Part of a small language model's weights.
Size: 10 layers, width 96, 2 heads of 32, MLP 256 tanh GELU, vocabulary 8192, 2.32M parameters.
Training: 137M tokens, 4189 steps.
Each number is 128 + 24 x the weight over its row's rms, rounded and kept within 0 to 255. Layers, rows and columns count from 0. The size above them is the row's rms in percent of the matrix's.

# layer 6 MLP up, 256x96, rms 0.324, rows 0-63, columns 48-95
size [ 99 108 111  94 100  85 103  81  92 103  95 107  94  96 105  94  91  90  87  93 110  98  89  96 105 106 106  91  90  87 114 109 101  95  84  92  95 108 105  84  84 116 104 108  97 100 100  93 123 101 122 109  95  97 121  81  94  88  87 107 107 122 102 103]
[[120 113 126 156 140 130 131 105 105 139 151 148 147 151 128 136 132  95 207 189  92 128 101 143 120 133 131 115 147 103  91 126 122 127 111  87 182 143 155 173 139 116 142 174  97 130 142 109]
 [113 106 105 123 147 149 143 108  97 117 162 139 120 117 133 158  92 101 155 180 115 155 104 101 115 131  91 125  93 113 116 137 161 108 176 122 115 156 138 133 116 103 159 132 126 143 136 121]
 [173 148 175 121 147 122  92  92 136 102  67 116 127 111 116 123 148 101 161 124 112 131  81 171  91 145 123 134 141 115 127 112  99 121 142 158  92 150  99 153 126 118 130  63 147 160 114  85]
 [127 117 168 131 155 145 117 116 104 135  74 108 158  81 105 131 160 142  99 144  72  99 134 160 111 165 119  85 111 100 141 139 156 126 123 157 169 149 115 110 117 130  71 111 143 164 116 107]
 [142 146 107 146 130 128  96 106 149 105 148 150 124 121 127 133  82 117 168 123 133 151 128 167 156 167 100 116 117 129 156 105  88 140 128 118  99 117 141 166 165 129 167 151 165 173 143 162]
 [141 154 127 154 150 115 148  98 139 135 116 114 142 147 126 145 152 158 159 169 166 127 113 139 168 136 141 149 139 136 136 124 163 127 149 131 132 145 145 141 136 107 112 165 110 127  94 138]
 [104 138 103  96 143 133 142 153 122 124  96 122 128 100 113 133 141 138 106  70  73 138  81 127 170 142 144 175 119  90 111  96 157 142 131 173 136 159 144 121 124 126 140 128 123 151 105 103]
 [ 87 131 103 138 168 118 113 135 161  68 138 120 114 147 146 155 102 153 115 197  99 138 112 127 159 151 119 106  93  91  94 142 117  94 136 146 178 113 131 108 150 135 101 103 113 105 112 113]
 [148 148 139 133 126 130 133 163  94 139 100 142  87 157 137 125 110 145 145 191 125 113 117 115 123 136  88 159 114  95 107  97 153 149 119 185 141 134 121 146 145  93 133 147 138  83 136 146]
 [ 45 109 117 131 169 131  89 126 162 125  96  64 120 120 141 128 136 173 136 112 108 141 147 139 158 111 159 153 147 121 137 100 143 130 131 139 179 130 119  80 135 141 148  73 146 109 128 141]
 [137 171 124  72 146 142 111 106 170 117 159 119 128 106 113 132 108 115 129 141  87 169 136 123 106 158 146 117 159  93 124 112 113 142 130 102 100  83 166 159 132 109 140 128 157 166 156 129]
 [111  90 134 117 108 131 145 129  95 136 127 130  73 140 109 110 108 118 145 123  87  86  77 111  96 126  89 183 135  75 131 136 116 149 115 127 115 144 118 138 137 140 127 149 140 136  86 161]
 [147 108 118 138 113 108  87 152 136 141 158 149 160 144 159 120 160 147 119 118 151 151 139 130 114 163 119 172 118 108 141 126 148 144 111 124 126 119 151 135 136  89 105 110 123 147 139 123]
 [154 122 139 148 104 109 136 105 138  89 114 147 180 129  96 105 141 153 139  84 128 123  86 152 159 113 129 126 160  64 111 165  95 125 107 148 119 139 131 126 124 112 102 127 141  61 108 101]
 [163  84 123 107  68  84 136  70 122 104 139  95 102 154 110 151  97 148 146 155 127 132 155 120 160 157 130 107 115 127 113 122  98 135 152 132 141 134  95 116 135 136 150  98 141 124  95 105]
 [110 161 144 140 173 131  65 117  75 161 155 110 127  86 125 139 138 167 116 139 164 144  95 136 143 101  82 109 144 124 120 127 111 107 133 142 140 132 138 131 106 130 134 129 164 116 154 128]
 [147 140 157 127 103 164 127 106 139 125 119 171 130 134 130 139  98 134 131 106 122 156 133 149 158 170 152 177 116 153 134 129 148 117 129 138 169 149 150 169 163 118 153 147 136 137 105 129]
 [154 117 156 150 139 180 125  91 126 115 162 147 134 134  84 153 127 134 124 118 137 112 105 144 116 108 140 110 145 105  86 151 157 108 122 140 118 106 133 160 143 102 178  98 103 118 127 144]
 [154 184  97 133 145 125 116 172 109 155 119 111 142 109 131 141 129 139 124 113 143  98 151  92 163 126 191 129 125 126 116 143 153 121 138 101 126 145 112 108  98 142 137 127 149 151  89 156]
 [149 108 119 124 147 126 147 135  93 103 102 159 106 146 191 121 142 125  64 123  77 166 158  88 108 159 112 147 167 114 172 132 168 137  64 120 116 127 132 136 139 124 119 111 144 130 106 115]
 [118 119 117 127 151 115 137 118 114 150 111 130 101  93 124 157 104 134  92 117 116 127  74 125  97  94  95 131 128 118 152 145 124 123 126 118 163 109 140 140 182  99  95 126 120 173 104 107]
 [138 118 117 106 156 148 102 153 114 117 112 111 130 215 172 123 177 146 151 136 117 159 124 156 125 108 123 136 115  81 137 150 160 133  94 133 144 113 146 118 114 128 100 103 136 133 156 119]
 [143 117 136 119 138 125 149 160 161 144 171  83 126  93  97 135 166 133 169 113 122 127 134 112 100 108 141 136 134 110 130 127 170 115 170 137 147 153 127 156 127 146  92 106 104 196  86 130]
 [164 113 204 125 131 127 160 121  98 113 173 124 173 108 130 148 104 153 101 138 121  76 102 164 171 132 108 114  83 127 132 145  92 111 154  65 150 139 113 147 157 118 114 151 106 103 120 104]
 [171 126 164 144 161 138 153 114 140 165 126 110 174 128 117 157 128  97 176 162 101 151 131 157 134 115 108 100 164  89  71 159 130 123 109 128 116  88 123 132 110 147 115 115 115 158 110 146]
 [143 146 171 124 148 156 140 137 163 135 118 137 147 115 151 115 104 130 131  99 117  92 124 168 122 152 114 171 166  95 131 146 120 150 118 124 116 139 107 129 192 120  95 121 146 126 149 155]
 [126 151 116 125 152 115 135 114 125 106  95 123 146 108  87 169  71 106 123 158 105  94 190 130  86  93 151  99 135  78 121 137 130 132  94 107 119  66 149 154 137 111 132 122 108  99 125 122]
 [112 122  90 139 106 158  87  89 126 110 120 142 131 151 128 150 114 141 162 149 119  80 111 148 126 137 147 133 140 120  96 138 107 114  43 144 142 153 107 167 131 120 131 123 139 127 119 149]
 [162 175 131 185 133  99 127 174  82 153 115 124 143 139 107 114  76 158 182  97 114 129 130 130 135 116 176 133 138 136 125 137 100 140 143 128 167 124 143 133 117 118 153 112 143 166 102 110]
 [174 114 126 165 157 125 130 163 157 121 130 136 154 126 111 101 161  83 138  93 112 170 154 124 154 141 126 124  98 119 108 117 150 145 135 104  65 128 166 138 155 160 139 129 188 132 137 139]
 [116  83 150 149 179 115 121 142 115  89 103 129 155 147 156 123 142 128 161 119 138 110 106  92 125 139 145 120 147 116 142 155 100 165 101 100 145 128 164 178 129 114 119  91 105 148 110 114]
 [177 119 117 126 119 121  89  94 181 101 116 126 129  59 109 165 128 139 155 151 141 102 124 121 146 121 168 101 147 111 100 162 133  63 104 140 114 113 164 171 110 101 144 122 117 138 122 127]
 [140 125 165 103 145 110 162 127 159 132 125 117 137  94 161 164  82 133 121 130  91  95  55 113 100 112  97 126 129 104 122  81 160 116  98 148 148 134 159 122 133 146 122 162 147 118 112 134]
 [128 134 143 125 120 111 161 148 171  87 130 150 118  96  87  80 113 118 106  91  82  92 136 132 151 126 102 130 123 114 133 114 125 142 141 137 123 148  98  98 146  94 133 126 157 156  81 117]
 [125 109 141 134 163 108  81 121 139  86 153 107 134 180 165 133  98 118 156  97 152 108 145 144  96 147 157 136 106 140 104 158 146 127 131 146 163  90 115 119 139 189 178 141 100 147 116 107]
 [138  88 125 144 147 122 142 171 104 109 120 185 130 116 140 127  73 117 150 112 123 134 130 154  70 108 146 126 136 121 114 149 141 168 108 125 132  96 166 138 125 179 135 184  86 128 109 115]
 [148 148 124 164 193 145 118 110  94 107 126  68 108 146 100 130 105 147 121 146  87 115 123 135 125 104 126 106 130 122 120 130 124 184 142 122 151 103 111 119 171 141 170 148 123 137  96  80]
 [103 132 173 160 146 123 160 106 125 123  84 153 138 126 143 161 145 101  81 103 138 140 129 112 123 117 164 134 163  94 176 146 149 152 115 121 120  90 159 123 144 109 110 141 143 147 113 120]
 [166 147 180 111 128 159 172 139 122 128  91  90 141 123 132 145  84 109 122 175 108 106  82 138 115 113 136 145 133 146 161  95 152 126 133 115 114 132 122 171  96  86 101 151 145 152  75  99]
 [181 116 138 128 141 129 156 119 136 120 132 104 170 111 122 150 120 144  87 125 171 158 132 137 166 177 164 108  97 165 153 133 176 150 126 103 119 128 134 122 153 135 104 129 160 131  89 130]
 [156 158 113 173 137 116 113 154 127 118 169 128 122 145  98  92 115 203 163  83 151 145 138 152 145 131 137 140 107 130 130 125 162 124 135 126 146 127 144 126 115 133 137 117  87 114 105 133]
 [ 91 125 111 168 145 139 144 112  93  97  76  89  78 126 173 152 101  76  99 138  95 131 107 117 152 114 143 109 109 106 133 127 114 118 102 125 120 150 143 161 129 108 157 160 127 127 120  62]
 [150 127 143 169 109 160 146 121 120 142 100 111  94 114 107 129 120 118 163 159 159 136 111 127 128 109 116  93 103  91 119 132 130 164  97 116  91 136  98 115 173 140 164 162 155 106 127 132]
 [ 97  94 121 143  96 116 102 112 139 126 135 111 121  87 146 124 167  58 154 117 116 142 105 148 125 137 123 135 175 147 147 103 130 104 115 130 104 128 119 139 167 112 165 134 152 124 166 148]
 [113  94 157 120 103 155 107  51 182  84 132 120 143 152 123 118 111 143 118 111 101  84 129 153 109 147  88 107 114  91 100  99 113 169  94 140 158  80 118 140 137 144 100 150  98 120 128  91]
 [150 155 127 123  91 152 168 148  78 134 105 130 131 115 100 116 130 150 155 192  91 130 101 113 160  89  98 134 133 119 117 140 166 166 154 154 153 141 117 125 132 142 130 141 124 162 117 145]
 [155  92 146 121 134 166 114 110 139 126 144 142 131 150 145 113 124 114 120 150 112 123 115 135 119 126 108 115 141  88 153 128 143 117  96 121 141 119 148 131  66 109 110 105  89 141 121 176]
 [113 157  83 173 145 130  98 143 168 163 122 116 154 160 131 114  84 120 146 151 120 138 126 155 104  84 134 113 163 133 136 109 122  98  88 146 170  85 105 174 140 132 102 157 144 142 126 132]
 [116 133 116 120 143 113 143  79 106 150 141 149 109 134 136  85 102  85 133 133 123  71  79 134 112 103  70 159 122  97 117 132 177 111 158 125 124 143 146  93 122  98 162 124 134 132 128 144]
 [146  97 122 131 156 119 135 127 144  94 145 152 130 127 142 108 145  83 153 158 104 156  88 113  71  71 120 163  91 125 108 152 145 147 105 139  90 111  85  93 102 118 133 121 132 156  97 128]
 [159  83 147  89 120 130 181 115 126 117 115 116 102 140  85 127 151 110  94 114 100 105 100  68 127 130  76 134 146 127 108 137 103 169 156 129 115 133 142 100 143 131 112 142 111 110 148 122]
 [122 157 105 133 127 112 148  99  94  76 129 162 107  87  96  96 123 114  98 161 118 124 130  94 116 108  99 162 146 156 121 134 125 129 136 152 151 118 139 121 141  82 158 153 150 161 145 119]
 [137 123 154 130 165 147 146 158 140 153 176 113 125 104 124 140 151 134 120 154 127 117 181 107  91 170 126 108 167  90 109 149 167 140 137 147 155 112 156 128 152 123 139 146 126 141 102 133]
 [ 71 129  84 105 144  98 121 170 146 143 108 142 143 102 172 131 155  92 157  97 128  90 107 117 136 141  85 134 150  90 123 161 118 122  88 115 132 111 122 119 144  84 140 133 122 142 109 150]
 [159  73 144 130 111 164 113 124 102  98 119 136 154 102 147 124 144 133 108 130 156 148 137 128 147 144 134 132 111 107 149 100 134 153 124 195 166 114 164 126 137 129 128 104 138 106 128 146]
 [146 142 114 151 110 158 139 165 129 129 146 128 160 115 154 156 137 157 150 104 154 116 114 132 107 127 171 120 116 105 145 149 155  96 192 142 171 131 148 122 142  86  95 121  84 154 138  99]
 [175 175 125 121 112 128 142 134 151 176 131 114 139 129 154 118 118 135 115 143 169 150 152 134 115 144 137 138 153 118 140 100 199 124 131 164 141 138 167  94 125  98 162 112 148 134 118 133]
 [109 110 121 102  57 110 127 129 131 118 113 131 128 124 117 161 160 126 133 141 137 110 122 130 184  88 157 117 155 142 108  94 103  91 159  98 139 157 140 139 103 133 116 127 150 159  93 116]
 [130 125 135 173 132 119 148 141 166 128 138 142 142 143 164 168 119 109 106 117 143 179 112 143 119 144 138 156 138 124 151 146 158 150 140 122 163 152 162 130 156 109 119 122 142 137 148 129]
 [ 83 133 131 134  91 139 142 136 132 120 153 137 114 152 122  79 117 148 138 120 112 116  91 170 107 136 153 105 118  88 125 129 147 144 105 112 117 147  45 152 132  77 131 117 104 113 154 123]
 [117 173 149 140 155 143 128 141 126 127 139 136 148 134 146 170  93 151 113  69  86  64 120 119 107 137 144 136 124 107 126 147 101 112 153 167 129  93  61 140  93 131  75 120 127 103 143 103]
 [115 131 136 101  91 118 126 101 120 113 110 117 108 127 155 108 119 142 113 153  74 135 150 156 124 138 109 100  67  60 113 125 178 116 121 144 114 129 126 136 141 103 149 139 158 126 117 139]
 [166  86 154 145 109 145 156 103 132  97 111 148 121 121 164  81 127 105 149 113 130 121 134 126 105 123 133 118 109 131 134  95  92 155 149 150 146 134 144 172 138 125 130 136 150 110  97 123]
 [149 149 134 140 145 127 136 118 196  95 139 108  99 111  80  91  90 136 120 137 141 132 106 134 101 139 112 164 138 115 155 179 128 116  78 118 145 119 118 145  92 153  99  75 132 124 153 128]]